From a checkpoint of a small transformer trained on Wikipedia: rotary positions, attention and MLP in parallel.
Each number is 500 + 25 x the weight over its row's rms, rounded and kept within 0 to 999. Layers, rows and columns count from 0. Numbers have three digits each. The size before them is the row's rms in percent of the matrix's.

# layer 3 MLP up, 1024x256, rms 0.132, rows 0-410, columns 128-159
096:477520483545561502512496508499518488479472549474492507506517522490491503514471515489498468518505
102:459506493493494514489470531533545523469456495462492464486537532514474498512522452536515449480539
108:540465512537485490493488507507499518506502556470565471477513527486484507487514469477520472488485
102:530511510494517523524509466460505516505481481526567527487509502510535482503500526440509460514492
098:457494501531505518457526485429536488500521492500521473527518489509481462478511503519447525520519
092:477559521508487527481444432500498474477487536512503509514466510458462477469478498517509493486538
103:484508499537452532485467492529469496480485532508528481518523481467473465524502533538505514503508
102:450532499483480470529550497491501546488539550482542484522510530536454484512499455500517519525495
094:501450530541491577470522490510490483518502494551486483482532485495457480516515489513516500496486
106:522500527498542489532478498505501532532516502490503544499483466482469518502466486487570467495503
095:551496533499490460465511473527496533498547526491520484495521531541531474499488540527510494494462
101:491513512509472533484512545507519494502508502504542471493496456505495469478463491465573528536523
103:456490461478509448490437495513462485526486528473504510497443491517515503510482533528529502527520
096:517524509510529499490512505534530512521521449492558522508522450528516523492472488504513532509488
099:468557539528503518471491512488525506542496516521541498458470475498514518481490516555466498512468
106:505484539494499479546485524536470491531550510511526519489503501513538494500445536478540490493504
095:542502483484488495523516518537486504526459492512481528502506500533457498557454479509514489546487
102:507505506525524492494468507480490530512490489518455504505520525516504490520511481521519495495514
106:503472489499479495520454501535477529537514521500513510537506554480469513507523544524518543473507
100:510488455503499502514517512483522463530485488507504496505486443489544519508512511497438497489490
103:511525513534490495510477498521510485500494488479476509512475540459533459515530491510517529465503
108:508514524473490500467513549521481520511472502489518566482461505514481471489475552482448482479524
111:495498513475518496491498522514561520498486533526481485501490507474484511517483544493507455489482
102:516479514442493549492476450482524542500504496517474472474524489543546490498505496481502503516509
099:524478473494497515448522530478513530554477498521527492460495470495507537441448484494541534521491
097:563475528506499483546496495535477503512432515502507466474537510489482511527491497512516478508502
099:517519480471484479497522490492496496497533466459514503460490486515464506493481489530452478501497
096:526488482495547533506478520502486490496504462528511507514482499495539487519493480494480489510473
099:502511489487483484493463504531491524519478529499511507506476468496500430523501486534518530520480
099:435502490517516528522476486513469494497504482550486500475479515438502466484529520505492514502521
102:513503488511531524532495482516494503513506526494510555515503505484467505490507498512445522511522
093:481528479504527541537490516529510518443529492499496494495472510493487471502463513496543475523553
101:529503539476518499523516561504497482475505545557488515527496504472471502514447551517463461511466
107:494474494544455501539532501506453541533480503524474523507511505516535469497516514529489487483556
103:491519524508499528554504536473490508488528528532498503469475483524530462498519499477513485530521
100:454478496498538499472498455521476494522525499477508516528482497496495521511526460520479487516466
101:536449522550456483510500515499513527465517522518506499529507475484453515510471491529496530545529
087:522460500525507542500478496476498539498450458473481478490544520504492497480510479554514494497520
091:527504485477482490491529491477502521499467510482525435523548500515502524463539527523459544610494
102:488487508507502487507514474499504465520521505492518526519491461478488479491507509513509512506524
099:520516490505506500488495450558521470514464505552458536503510494530510534522472573513526542468519
100:451490542484521508479512508510485521487469544529497501476469454515499497526486463465529490505496
099:516506523477547513535459513484497474503457505504534521521471475431502478476495501491487449514505
094:529479513485471527543480504481492507516501546480543491500516490549477503522518524488456520479491
101:488505505500500473539527469523510482506487521522463492526522524453504510495488526488477519495489
106:467480442506539491476441504488535528506544480512484492514506499495566490487501512502503477514467
098:462502485458524480498507472449480519504529495505451500503523505492544500540524490473536444499493
100:497482497526494529497524506518494517504495478478515517531579542511517536521520478553525522482454
096:456561499542517485497463475486457515470468453552461504503468540490483496495463522481535543478526
104:448480505480487484529484485506470516527479463498511499475528510468498487516522473520526492466503
106:500501527520524522529508479460482488488492495508483505546487530574493497507509483492536486482517
091:459520525495499511472504538501518473528526468510496510465502549497476483502511493522506499508498
101:485556537533521492459475487481486530531483489453499489486458493499480468536475473496528544489484
110:483475532461461462497495526545465510502492505487469469517550497503511477527505517535552522489551
096:487478488539507534465482503460513512489509475527497519494511494519543491502520524528500487525536
102:551530514493567527457485484537491561438552505497490491490523525507463503507485527495531493464523
100:509529492475537506553480459563525466525520532552472583478480533495533503461474529538475512508516
107:467476515517487507486511508528509495458553505509495509511496491486532499550478492514530479496523
097:488495464535507483459521515472528496473487479501492474486533522510480446480445480515461537485478
099:525513499465519510522480467444535530527524513466483512479489505507495521479527530500467513522543
101:556514464502502494487471480485505489494534522516464475475536493505479491535542517561517466463551
101:554547481509456494460503546507479466496515475463479500454506500510495515505488510502478499525510
104:466492537508508482499486546453524474514506545530514492462475505523507517518500534509489480440527
099:518508524503533475456490550490503483491451539526442514441476562480498445502451489544467519476485
090:471535485491489538489492505492475450502506495526548524499466539530507478521435497474479507482506
100:534522503472436515501472470481502497512519463560475541515514466467507501547446511487464524527490
099:500473544518498498483525512516504491463483505469516469487508493547486469562523481504536535526530
094:465463502530524489452512498543472513549528506532523474513475524512511497469493512495511545479467
106:474454508499515506517481491482495524480495511452509492488509529515474474497479475523488492499480
095:466490482513494496487508509496474513516481509480469528448468492487541512475551547518487489535539
108:535495511498487499478472537462578505489507461516522525513524487513441547495517510499493555494544
110:519503503510484567479450480491487532538455510483435494477533506517477492493529480494528496509529
106:524487513471501510511446506533564486496506515490525505523516491510461482557496508493513517524532
102:508528502468498486496426520463462523492489464533502502496507506490486484538503475504467490438523
109:511498478508471534494524512506493519500511476505495522451524475490502453512518550510487539452459
096:538495506452520462493509513519489480494530526533558543496491490528483490494503491517458498504491
108:485500478521504489535455460485490479471509525490522529494504505493487449554500522512455469511447
101:494473496494503554520506467486497527485481463510467526466455516497491529514530497449503506488484
101:499526532511490508528477475514470463498476493481519490500496498504523488527480488462490495544513
102:511515519473528495521452505514482523533529469492523521449494532495491495502480511491483461495517
104:484509495528484473494510505496488495517551519478503504467477478486516465510546505566460494502494
095:494494480483525526497471544525481507545541496506506534471502521511485503489525487531522499514499
104:488540538478515528501511503459493517505495511468525470490541556519505504502474489497517490478495
106:452501492514528500527484470520522471515518537495533482502523503478459442497471474508481493524476
093:496502494519523511515529501475525523467535529481474460419525494412468481471489482501497505502503
100:506512464510545523518494474495455470516461491508482465525441515537517499464506549503522490509520
101:491508508501500512479462511494490492491476540554520475478473488487472530509519508498493502515509
093:481537499463496559510520527497489498487484522497478538528512513495528532524464498477522512468525
095:495476563519494504530480506507442521516465473486497496493506533487545475527499528491518423511505
094:505505537496519505496474526463537517501507521480520463526458434488499479509522489548514550471535
100:483458506525497512481498505508524477448489520509465532493504501514521471536486503505517477467491
103:505509503479507516542479514507512507525496453505508448500479508495508473491527468453513439511577
095:462530495493505515510477488521531492560494504482493537473512479506523511493529536481486492474526
101:520519504472482509505489510505515518467492510494465468533501473454495501502529515491504496544507
103:533490511484459571505494533513494503486497488515503445495511490533519514534447541505449491534538
098:510499478496509558524492488513518450497520489507540501503519501506498478485523465526504509535466
098:486476497473515433524481543501490545486555528554536501504509500515441468500489514519470534513529
122:487504494514546507567503484525484522522469475509501521531513503478502497474472477538526504515495
087:462491481477499485486542482518530533506509520493465498509499484528513554497536527469528532514546
098:523503526461503505452491504502427487493513513494482518479532495477469505498526511510534518509507
094:506481512496514509457551511496471484519506524464537482501492506501525502506475535521519498498504
100:533527498501525493492462488507481468497517487481496499477512509473514509477486515525508475500507
106:508485499493525483441484496529489489463516486463468490534508491540502501550463492518499527465515
094:473517547510468519528520520496505468520521511515478513496492519489523520497518536484515469526545
102:525543495447505492485475469478531494538541513455501539504550510535481500495513439461451446534491
103:524497447488555484473505505525503484502541544519560484539520480514529506492464528499507484486526
106:492499583520456533514501479479508520508438480512523532496505498459504465522541525486519489510454
099:522508483526494476492500497492481505501524448497511519490519496491550502541507470528480516509490
097:449497532416524503477503471512475504479468492506505509513458498512507469526475463533495512492486
091:462507469446507515485512534487502559493510515442477499518497487488509526503512498502498533507519
090:498495528500521460475465510519507506496551516516513546494548518516505501476476500499486495518475
105:485534574505476507508486462503501515505497493534505420512525546505467431473479492515534489463449
102:508497524473528482479503553460485532498533524513535491502477479476499470493488477502474538498529
102:491488499487487518489526504500535461489491459526492473535510480486521521451496522474497515466522
108:484498499457494481498490506490476486470531456501479507497490457523517511499561467538466520530500
101:484510507499492506491510479477518461491526505441500524507532539539475483524455481525490494499529
093:474501507499487485530473477526514479487499498500490511532477518490548504571472479474517472486558
099:512486525487531527538497536551516475472512519477524516467499480498540502540494473499508529491542
104:471516519492478526486505530478473516500466468461532541470545454497492476500496497522497474527513
091:497464490472493531471485499481495517515509486536515528503490535498505504501526477528530509523489
104:470504464527508475478467487473468540551518479500525480445464496515472466462554535519522512508503
104:519479524473488514486522480512471547494505510476505476537514474550486496538510495500550518474489
093:467516461483510546520464538511522480499527505470443490495509538511533520503497540515503493478474
086:528508480494488502494496477506483507463496521467526522486499473447498556519497496503491462486539
081:506513560510509488499519505473510507490518526508466496494516503507473518511468469528503505514476
097:492483478525482511478500507471500528480519522515494511504467455481500501464489556544492495546483
096:537529460503527541508490550535490465551535511521477522505499468476540452477507502503495469515507
102:495469519545516513499514488519522524535509558473524466501485493504500480540507509503493496520530
091:467514485507516570499525486554532476491533512489511511491493514500523523527491503489505525519512
106:465504505521515519518516477549508482515480492492554507530517474474469455535446559522496439504508
101:472465503504473512482456502548524481514563439507503512498536482475485503541501519510505477521483
099:472533503431460518501479482519526511512553488457516460470515490544523492484494487477525469463458
101:562498523521536516449490509576483516483502531517483519553488520513503487487477493473500511502524
092:509489501521502534534539546462489521526447476504481502502458493502528504536512502514483495464475
093:489491522441534466468489509507509494481496500496529519496551477505492443476502486470484512554534
102:497526519505492491483527507520525499538495503494493489549497487532485531447506495527486480513510
101:508519534482496483490482560546510520488522463480497488531468484493552527514524512518498486534457
109:524480502453473472516492518469544503527555496510470472498491496482471510498537484507497508522485
089:486523474464513487516520513504464499561497527523431515495487490507498562481457512491486485524494
104:501504482475527498428477501491463516483472474488506500499476520506582472517471511533475483539487
102:526486489498431507478488467460507494542537536474459480511513506497508490503502494523507533530520
100:502499517527513519523498479489463482482490530487497513494447556490510492518488464493549512521525
099:500505527496519524518530430492467499500464486518551494486499522513474451512500510506471499540524
106:503542525469502502518477509507511511515443495475464489506528469508468502499498486493457495525484
093:474489472486532488507524482482491544522493523487562482484492479472450521541472443530493518460530
111:504492480516501498459433497494486487581517507506492489512526491501486510491551529478503514522496
102:509543521450528479505479509458489505483511499541522507503512518491472465576559525498529526514516
096:533503485479485510473486499481477504432508513421485468480467466518505499504498528549469471552507
111:526494480519497491508528466449486503486490505502503512504518527516500537520509511493493456493534
101:481460507441494551456482513507500479510438495527505512510518503512514482464491469487520506511471
097:520502488490527502460471512490471466469519460528468531503498518482514521466510518475492516510486
110:526527502520461500510458466502512516500497487523470516511535476463520507504487473479506498465526
098:473465498509473542526535532493502463547488517509496477501537524510490478514485482511570493508517
087:536507501530509488522504501502469529512536450490477503518520520501537557536498509509499483506539
098:511485529513508525512453497505515517537508503464489454490520520549503494508477501458466464447501
103:493451549473482515513494485451490504531477497484495476503485520466496524518481446484524512481502
091:525475459500506533485493529519484479529473507458485522476495542535550508542539494527492473463523
100:502504477495494514542521503508509518460518518538497494507472503455508497495547553545449502515522
108:451488495491466500538486462550481536506487513511558475488574515498493492490477508517583486513496
108:534497490468478515516532492479482486476514477508526483524487500445460545514542527500478481540497
098:554486503496517529507474484549485522500520505505465485492555493483549494476474566473510499483515
105:523525506514463532515562521501476510501519478432486501500538479486478516475496493486466482516511
107:532522500488472465537495492483507567488488479494471506548479446488486526486499539500548528509516
110:504511494506509540491489477511519423528521521546483495479481505509494468517488499482475508485537
112:479512504491517506526487475450485504509507479466514498553573512517508505539489495534501499508527
099:526482490476466459508497471498544514474520504476503490513537506495478504518477490491470495508504
099:464495494511506544518492497522515538495473503456531518509495469481500515539485487464482487542541
103:487506501555478529478471490500503478498488526503516483468470515488530468508480489482478493537511
100:481500511455479529483462508511482548424508487496550546550522519483527494526550498502487491500532
094:496483472499482540489477504470500548512503484501492491465539505464496519482504466494506442513512
105:502480492479517521484511494508538539527503516500512483507508520544512542520493529475455479520511
098:451548455523519513491478479486493523494490479472463485490508516498515469501527480504514483497472
103:541485503523542540508514488509508493532508483496491413497520498495551485504497483485488503489494
103:498525534474455499497480484456482518529476487515540503494518495531491574517536529509471509514477
109:528456500520502503519522493479511480525556519481475516462519526562463473493494470523518497501542
095:526528487485519495515549489528515475484510519485488504484509508513508525509560468507472500491494
093:494465486483540506536499517464543521491482457492452461522510461500501506528462466456477486508487
096:537488512481543485464515498486535524463480493493495527493488524495516481487521501494502524488494
095:514520531459504511510518494510492506518503476488536527483478460480469518514485503480492458483489
112:519564492502493519480461513506494507481517515472507478508453480470509500491514496508489547530553
091:485492501470498535532493548508528529463562470497492504499468484501514458504521492523500535519526
093:473502533497545500508478535523482502491480495497532549508481463531490495509478527476537507541535
102:499523499506512520479505499462467546489522490486464491529469533503484476528511513527520472477475
095:505505460486517481487487512542533484464488557501469493534523469535532506483500495493518495538514
111:531474478491528470518498523524476519492509499503518507490498481489504543524496524518477491484485
101:488491534511454554519499534520460541487492526547510451477519472546521481459516526512458499492526
099:530502494533522522516525495483565486531487531518540478501436481481541519502460510538489495486490
102:517523443475478511519440494484503521505477496490470539495533486518514496513505489524503458539504
100:506499494491482538544515518482494495524525524497515496476489466528516478555531503490528510556500
099:487531529502537501519512472465467499517526495517466502549523485478533464510503494538549521477553
101:473483496504488521558521514472508563516489505534450556525488494505472487513482477508485523577497
092:514495497504470494502491485492528506507507504501431493494509460496500464458493493491504496507497
100:480494520517547527507475473553504512502493500486458475509495501516507469485521488507537508499477
099:496495454461505526486498455531467514521524482537496516491510501493495523512482532523541522459537
107:492529498501538477456496499494491500469532493463487500530444521515536472462536490471510459472485
106:521479528509484518555507511517501517501518483490452487471490429504532508529444510496494537484498
095:516487503511551519555479495515525514531553474531491512490511495476458492536544485526470504487508
097:488546513466519475495529510471500515467476489509492466553548507485481461537490523515480478502448
095:506506526461521471465474466479519529486479537520511519474466506461496493544496496490458479501542
092:521514528494496507485475504539499450519495485476504462483533475490517468500493487522495496503483
105:485485464527502524493505532579484559535519517499494521460519464478519497524476501463463487490507
095:468536490465524537492467499499535481475527527484525461504511495541499517492495473521508477491521
090:523488553518517502507525494475500525448494526523549513480512472546516491511487477534511506536496
094:458475544480486532544488540500483509472503493493506501564516491488547555585442496516500466492539
092:490519493495528524446509521489513474468486438483494513510533499487474511469471509499468475541496
103:453499562499572508527512498526497545525536461523501536472506491500509490520444453475494526501513
088:516515523483550517462506505503485488480542496497522513488499491504468497482519481495504505491511
100:484517463496497517472516480462513482520481486528541507492511529464523512482480516544454515555492
104:564479489478482511541494445466459515486496515456534493430505484464467527506504488528510515504510
108:513496534527525484517488482536501471540519503472509495515513502519531537497492489506485495551460
095:470509501519522499468506442496486508485463480515515477504512490508472447498516500467534481512503
095:506525504518552510501534469527483570499471486499543483523470522489441470508513516519500486533530
094:507524464498485510517498483503494516544496499516511527512507460491488496485521517500497488534522
099:526527473523521519478506486469507476500484435549497521487507488487482513489504481478545465475505
104:524491512545508486526509489504433533440528456456521472528443519519518481527511486532531513532538
090:524463504523487534515449482463466537510534478472481479524520535525512455466471465496451486494520
095:530511521495528509483482491524446475518523497489508487497529520508465489509535539461480492512480
097:449522485531475495526484445473499467495497494537481521531499522514523560492517438442526471487495
109:460489526477492506519505476498504493494504482482507538502498456503505530544497522493504478475539
098:492534485481509494527455503512486512491501545477538511507452496493466500517500480530523468510517
097:484495512498480495475512497518504534528480471493512491553521484505501492511473448524538491504525
095:502509524488544503510500514486494490451500503488518507464475485494510472510480516501440524436471
103:523554488471509491502492511506546525509466478518530494511512516476451530540513513525461506510460
086:483514494462514466498495478488536525523549456500495504498546499489524530509518494527512492500539
103:512521520448511537484468516514477484491557448506509495484533522526534500529498479493564508509501
097:522513504500460544455483520503534523507530451545472472508473494521509535528483526518508505515478
098:568529500514532517536526525487539527539495523525509548482490503464511458541531521514461539505501
106:507475496456480489475525485509468507468573489514492542481506517539515469505505480550513497486501
098:497470489506516490497466475479509474496534524490490557503505477481490497510532525481543488534509
096:535484508506506505500517522534507511526490541492497512474535517508530496507502481516478488493498
102:509500537549490495480539524516470512478503499501495464526514552500480493475452480530534494542532
104:538478547491540515493532501506462509487538543512490407478483460500477410459519504493488504483511
102:480525536491489512517454491574503501503510470465517485513505455537482514509547541496484519507508
102:491497487515500524466519458498486490493470476539499490491512491505518487501539544526471497476489
100:500528502504417505526497465491519494492512495437488537516500459531478462527507500510459466531513
102:505502522508496506497442501492503494470464542512491485510542545478517478527495520533541494498526
106:531483508500494494497481508492488524533508528512483463475524494505500441488538488561544486497475
094:501522521498500539492458471541541467486505500463468505512480564487500546522507506497493517483490
109:502496479513480550474487471492486542508484521462517533492511513535472544535488499538538499530490
096:536453515508511497487511515575519547513538488520510522495510508467452496485479496525530505515496
101:532507458490508487504499495517546492497562505532515504512513489530509518501515474487437536505494
089:510478488507487494466505510527477530481498493526475491519537533476465497516469517490467464503514
093:428501511503499494501482483475485499478539482522479518493501528487501501491501516481478496471528
099:500495544532495493524479480468487533508492477533506483510479533518528492499481476498463510516495
102:558486520461539449471498519514479444492532480462484487510488516545531460512468427503482519493472
097:522492534537512498486519484544548510482508475519533511537513479529509509532491469524503524533537
096:486484492486476517504482514541495490516491442452439498531486554477524488519506522578484513500517
095:497563517496542506497525511531522496507510466497515466504478509489500464498509501467565480516498
100:499451501516511469536458522479495488500526541484537546479490481540519501527482460540497465523462
089:518523496487496538473479471488491531505541536475520500500497465500469536478488482482504541493495
098:538508503505504484494510502563501517473517520514519519505527494522491513527548523493497480508520
094:464460531456510517492499530530504506512512477495509520505479458495516472477502534536472511458469
101:538480465463459468501480510498498494460515527496497513547497467491521521524517472519466512487498
101:517529526495503504502500481503509498492487513469538467506478498462549533499466533493492486518486
108:522541526543516529497505489466531541505510492497478545483518493477505501540479512494503484522529
105:492521466476456553465474508502504463526479487504533442495477472495484489548486478495486475518530
102:544496520526507499533467525518500534511456553509484484454529509476520537511484522515534505459502
102:483540507505498475516470520426492486534491500535491469452505472494504524496503500527500523478486
103:491514520501522520533528500466523477488520494550508452496491503532499482494484494516508502562505
102:456477475490541512508546508506484512527501514501487478509469536529461482536538498518476483527483
100:489482493492462459533443475471459540498517483491488552449514542496475517495498508507552508524495
110:503455497485483485538516455500491509509517477478499454526511461480556498509551501497518493485544
090:509483521505482540476478488468508507479521493528530557485502493550537500487475494488489449475536
096:482548536485478504517460538466535560560494499500525506512495497530532518467505513489519513488514
105:525505506469499491464525481474458544460534528509499472515517533472498527504511556586475496585508
091:476490507524474555450463521511481467515481495498480511513470514487500481512500505454535466528476
100:506519460531526544486492530522506475520495492491468535466499550487491489485500537479460554493496
096:539480492522492543536517497493495526512497481506478530484498531496542524535469500514507537506522
093:442514481506510524484506499483524496512505507507430538498516541481505483521504490537537489496501
104:472524518491522518492494478466486515479517517504471540551528522480470467507512518531487536527474
100:502503489470521531441493512500481488552486436476523513494466553562470481504484483505489512530475
110:490530489508490494488518523522527499503515482512464502475497488458536477529469528516523491478495
102:512475510477471520538513491505526497508501518487539516483490508499498544467493512485465455515517
099:511521493470474522527505469508488501538509512482485480504491521514540509526485468499456535485516
098:509508535565495523530502463496500508500529503477468516513473493521469480485489462505537501484506
099:484483517486505505483508485543474463522510505495502479541497528494513511530495505473512502474551
085:514507494478478508541516496467497483486524486451491486549532521488528507466489480533491503521526
103:511523490478481507420493505508521500483530498473529463476527514538491512521489496513506537527480
096:528499479505509546502482500504525514537491509468514482491506533465517487527480484501517510484514
102:513509517455554471502515468501516511520485511541524502505476570503509447510541501489542495538509
093:442478496507516514535477485515504517495499551496453477503529506499497446491436467484508474537556
090:526503521510511541479457492528504523450471531507484473478513533487495514470483495487453507494502
093:489441477505505488504477516514459450496519486533483549462525490508488459476459481505536506493495
101:498504536476504548520501466516477470503493556475541511504476467488478542505484472508504478508496
108:469487472536508487512480470508486546494516506489519519520496513509482433501483506517534466521459
098:483496559506495475482494500529472501465515505518470513493507511545507480544452513533442489468512
100:517500545511514489505464511501496477544531478518483547453485517539545483479502544510512495456473
097:473498498522488507502491481494519466449474452515474515544536483528501551490484481482487517531492
101:501540537554545502524524461537490474460519444500517457489533476490483466518487487504469509494509
100:458467489546517528489489504472513514550504495490487532469497567515503494490486512504539486506518
104:505522490501513486497478507485490517523502511470545487474533487503488530517469485513524537535533
099:481466534525503477491463497456523526492553540477508505536501500482532469549537469533495531479507
109:512498504502521476510504521534519497516532507453539524562507522524480480489519492455478498498454
102:434488509516466502499507516548487459508529527494503490487502502471474499477477508522522486484535
094:460506536527459549524459510517498529517521521490546442548507490497553487484542534488473493493518
116:516492541484533539505509537488466462505504469469497475500493557507542491503509493459463488539515
112:516508496526498494465535492546484534449489491501498511472458500491496502528528523512528504540507
102:480513516515495501527436563553475516526491520492509484489508510527479510499535462537495471510455
097:488533517478532485460500484470493496529478493510527528506501513496515543515538532507453494524467
106:479494548492531505527497499478511502445449496525507499538552448501503474473487516477493461477513
094:501495511535474527512497486482452511503498571469506539476506473451522565511484505528532470483492
106:476485490469468509489488503494533485513479517515514483488502478502550477473500503542487502464530
102:540536481522485498509531503520491479487475532521465504509497522494495513508475522458497481509503
100:515480469494496510502468438485499494458442494495552493494481453496577485550487474497579481495522
100:519495495482482483514501531491515481501533522493508506520510534519485514539492496523504522520525
108:480511553531521475506508517523521518482497497494505490521510503498496480518506469520468468470525
103:503513523535521506491442484577489484475537478534487503541504493528451518507461480506516499508570
100:475480494524511506527458447512510536495486520518489498477491539530529494505515485517467487530502
091:501541496551566509491478537493527502495505460529492483486480525526486520499470480440484498516477
108:475491526532497501512460509482510550494478537469494482457535514489486491525465518539488475514543
104:543530493443503517503503551499502530500502506494522528528498450458509440506444505497538518519519
094:508437498527481486465511489543481500485499488520525504471519530487499498527546520478508499509521
107:513454518474518486483496505478474471547504520436498439514475538515477485521517534472517504494520
098:506465496460513523494496517523492516455493550514459510537489482450488528502505482519469494557527
095:467492494550502519504505497505475456493460527519524512503477542516500491500518500506502472513535
100:508477468501481481467500495493434494466495490528500475539507480566515464484514491486510543519532
097:510530493495447509514504505474484477494412480491489499524523469511461457534535546529494475514466
097:520490533479478531507469502491517501532538474483488532452488503496533473509489537529497534501513
112:459487500493534483483500464454491499508527479564501508487495495468517493501502501533522481490557
100:448539492523480535527526472508492454488484533564526516516489534499492502488498502502477468463542
098:472468491498511500489508506452524550549465480524466492538527503514476461511528468511477509527525
094:485480535489482500490531505503459533539456485510542525482507491486550502447509510480495509482509
109:541469495464543499487486548500488466492451482479484479473486507492508501505478529530489527523526
095:480492493520536486513484477498444511490496493499507466467483525495566520531512535516505456485514
105:513535505522493516511461497526515504520477494514527552458533484449474519459487524492497516520530
098:506479495460484467492513531508501479507527475511520513499479511498467496518517529499500509493524
093:472480520475500484462517481489481512452504462525509506496520509519478531527482520488476537518502
099:477491523532533514515464494563478530521533467458539517450504466515490463491528473500521514481544
111:444447495502498517456488473497501489519505493487467478497435466477514498550528428499479512484487
099:498502502489542506443497496488526483458543541513470496483502478507440494502533501504540451484483
098:491490471516486534497502506495515537467494545545512456521481519502502505488502472495460547462454
097:442489507479518490491518484481499485518489432489511450453490489467493499563521458535494518499502
103:504493524487493541495503492518503535513533507485466452507515493459491522490466474453483491491531
113:510526469519531491548514470518485536510497517454535549505465528510473533543474481530469479498490
099:475473519485494492478472517521444512463504531533524443477501549510473489488476475516542521490487
098:548500469509507493489503514467473495535494468533541455490498507483450496526499500482478532535514
099:501506485512473493502496520511505483517513516477508468499482531499455507545471487495485485508516
095:522510468511511517510510521480525487520479486484493512510468508461527464489504503488548556512523
102:495455482468478480507522513508510514517513470486535486502525482487472513496481486521511444565475
103:481496514529514473491526498487537529501500480533464521502467514533497515548505523501510483487527
101:441470489472479470495533527458514545514547518546507521479541507485486497505466527561524470493510
104:498559497496505505499504495492512505493461463518494519563500480532555493494462517530494490557484
100:525549489512485512499508498513478498565544537492532470459471503524503523535479496502532447479513
100:549504498530520527529491510544490568502520532511528516496522464494463481509524497481483541496524
092:507523490504501523498450516489481510484470513540510465547519501467512476502540474477453487510535
100:465498521513486498493531461523441542471505493560521471553516496456519498523471517455541497505498
097:519461497499524493455465520512537527521454499472519490509436489493514531548451488491500496513462
100:494493521461509526516505519473537471466443503475507463482510482482524451483471537473486545482507
105:547498495497501509481485547498535468536527484440510486521524475514496498483462465460498488479502
106:470534503521526518468507564482496534456531481521505495503464506493541490536517490534533499511555
095:475441542483471503489484530468481479503495513496502504459507494507515520549503509461559496508533
098:516504532535476529466490458475494486489502511520442530493499497469528473500519507452505510491492
097:459501533487479484515506490538477525516533542482448479518501475445467514483483504548525464480524
090:497530487492505507457498500488512505535481512531502532532478456516524495519494526477533489430529
088:479494495484502518528498484470478503592540503496533500509443519475490496543525507505485499503513
102:513483471494498522440472475459498526466495495491496485485496478452486515472495496500497524521465
096:501502513541496481542460499553512539522519496509480489500504464472499457493483522494497473500490
095:527519515477477487527508430521459548491483494512497488482533528440500504494517503503537472494491
099:467537510511504467508493538570436508484503512485547513504480484509510514483493494490486482486473
112:501511489518520452516487528516504509500539484512477502478515493511489455519482530524500512465493
096:519479522538527506533495469510443537550505512522512504497482553464486520495460528533498501518496
109:494522472504508457492494464503482524513515499500526466480514485506480529509515512508510549475537
087:457507456493496509484438520521533499428509512506494526542498474488494544486471504508511524501494
105:486494507497538529565425468488506453517441513497477501513520516514476506495449513545551467484502
103:537510467487504505493502519476508475519506530498538537478492536539537488559484510510504521490507
095:470519490492462517453488458488465483498507483490478533493482482501486525508509458526521496478510
105:485504507486491488490508476529538490494540535519485471533481502547492476508495492484465507421488
092:474501562513475535501481515489482565478475461499507472518463520502408484515442484520524484529486
092:523540515514514473511496501519504501520551536457541468491536462432475532491527488519537489508523
107:545525495523505514495494548524461540483468516477506496498492514473531497494469469548501462490489
098:533524521485520496469488481505469494493475514494503515454491486443520521537481469516504521487500
090:505516503513487496523513507513439560488472508473548527513512511485555523500539510486503523537514
106:516504537523517531496492496484487516517497528511534525479490494507532487535523540514493513512484
116:502466519524525484491484491479509537545472479525525518478519511512496486494488489492520475450497
103:500530505556531479533497533493503491507508469539524485507501494467452507468497498474478515523528
098:514531478519522505489529500551461495515565520489480469505476504487523500471495464497515465505490
098:484495507531500519513506503516511501513537476484502514525521532456496456474490532537503546500470
104:534494521484481500470494462534443491496460521522559518471498465478464490448471495534468495522522
099:486502522487512511452461498560469521479505514470500541516483477469473534454493538530501500505527
104:523462500520521560495429501471467528504467504500500469466502507545513537498458482494449477494479
094:535479509480548536507484522464479488496512469498507512501518548477515468465442507538538503532477
101:476502539527485515448475515501492534515466494526508478494514500496471468497483528512507544538491
106:457509495514485528488503490508537521481502484501498509525547500505498491530536513516530534549535
103:503455479568482493509508534486470545539491508483491503474549504491448458540493555498483511451492
099:490493490482545475526501509530523505529534497469451482485502467480523462527507489545476482537491
102:541515493516531556499491543486535494515479473505531522551499526509506438508492485554488536478476
102:510470533482484483475535500493525515549547555501491456468490476476502523497539539560512500561477
111:523508486490494512485484514453496513470467506488497486511517512505507479476418510479518527508511
100:501494456490476492484480464537496490524483515537471495526485505507491477539504499456504519527512
115:477489490506535463529474473514466520466498515455494481483523484492518470532477529508500507512522
101:503563508450512479504478503527510498496504489498477510527475430546480450464534524502494455527465
092:468472489516510451462494528506572514466508462507513492544534520502538535510463492504516497537540
097:527502516481498496502522530502492460495472494464556513461482497490517493509461540502448480468503
098:518472467483498539548486518493485486497501512487565469479497483512511481486486504453500495470504
099:461502500478548517492486512506451510500490520475513504504517464499517499492483459525502491535523
098:490511487491524495490506512520463507526530504497513490497464518513519456472490535510535496464522
100:555524503497504509516477527536480530482543465506459512441511460540481463510480501526484471498452
109:504470480526520514459489465500556477511512501499471521514489515498440514495515492536519505467528
103:483505499506493496564465456511465495512521524476494508474539518538456428502495529501524470502517
100:532491480482501487488495487467471520475535463500497550481494495500531493483495494526490475507537
096:563464517495505464494529478508529496538523517484507506476489488488508512516534516492469530462531
106:526493520497520499466478498494458514476463504501479514484481526517546506535481516486560419478503
101:504473524540507512543512560515517487509476492518468531465505515523490468506503510453542509500524
097:500511515495509496524557491497519473464470513491524471499462502478500497538477509466517526498509
099:477518500519487510460531513497495528498496517509454480522479466485509474499447427516538494511482
091:503455490533558535487480542518533486476526457496497466490490537522489493528494534507523485519474
095:478512519478473521474493451470458519510524450512468559511509472482505487583502504500528522530506
103:498544473492451463524495554489501491525522540452481474535484475513490509477539519543490499531478
104:522507536512503496496503480483511493501467469521507452477512472490481513505481485547513495536556
106:489488506466532487502563486523508524508505476515502503493484490529527500549486489524493505450479
097:536574483509507488508505489463498532521490532527544498475483535509524538541507518481451516526492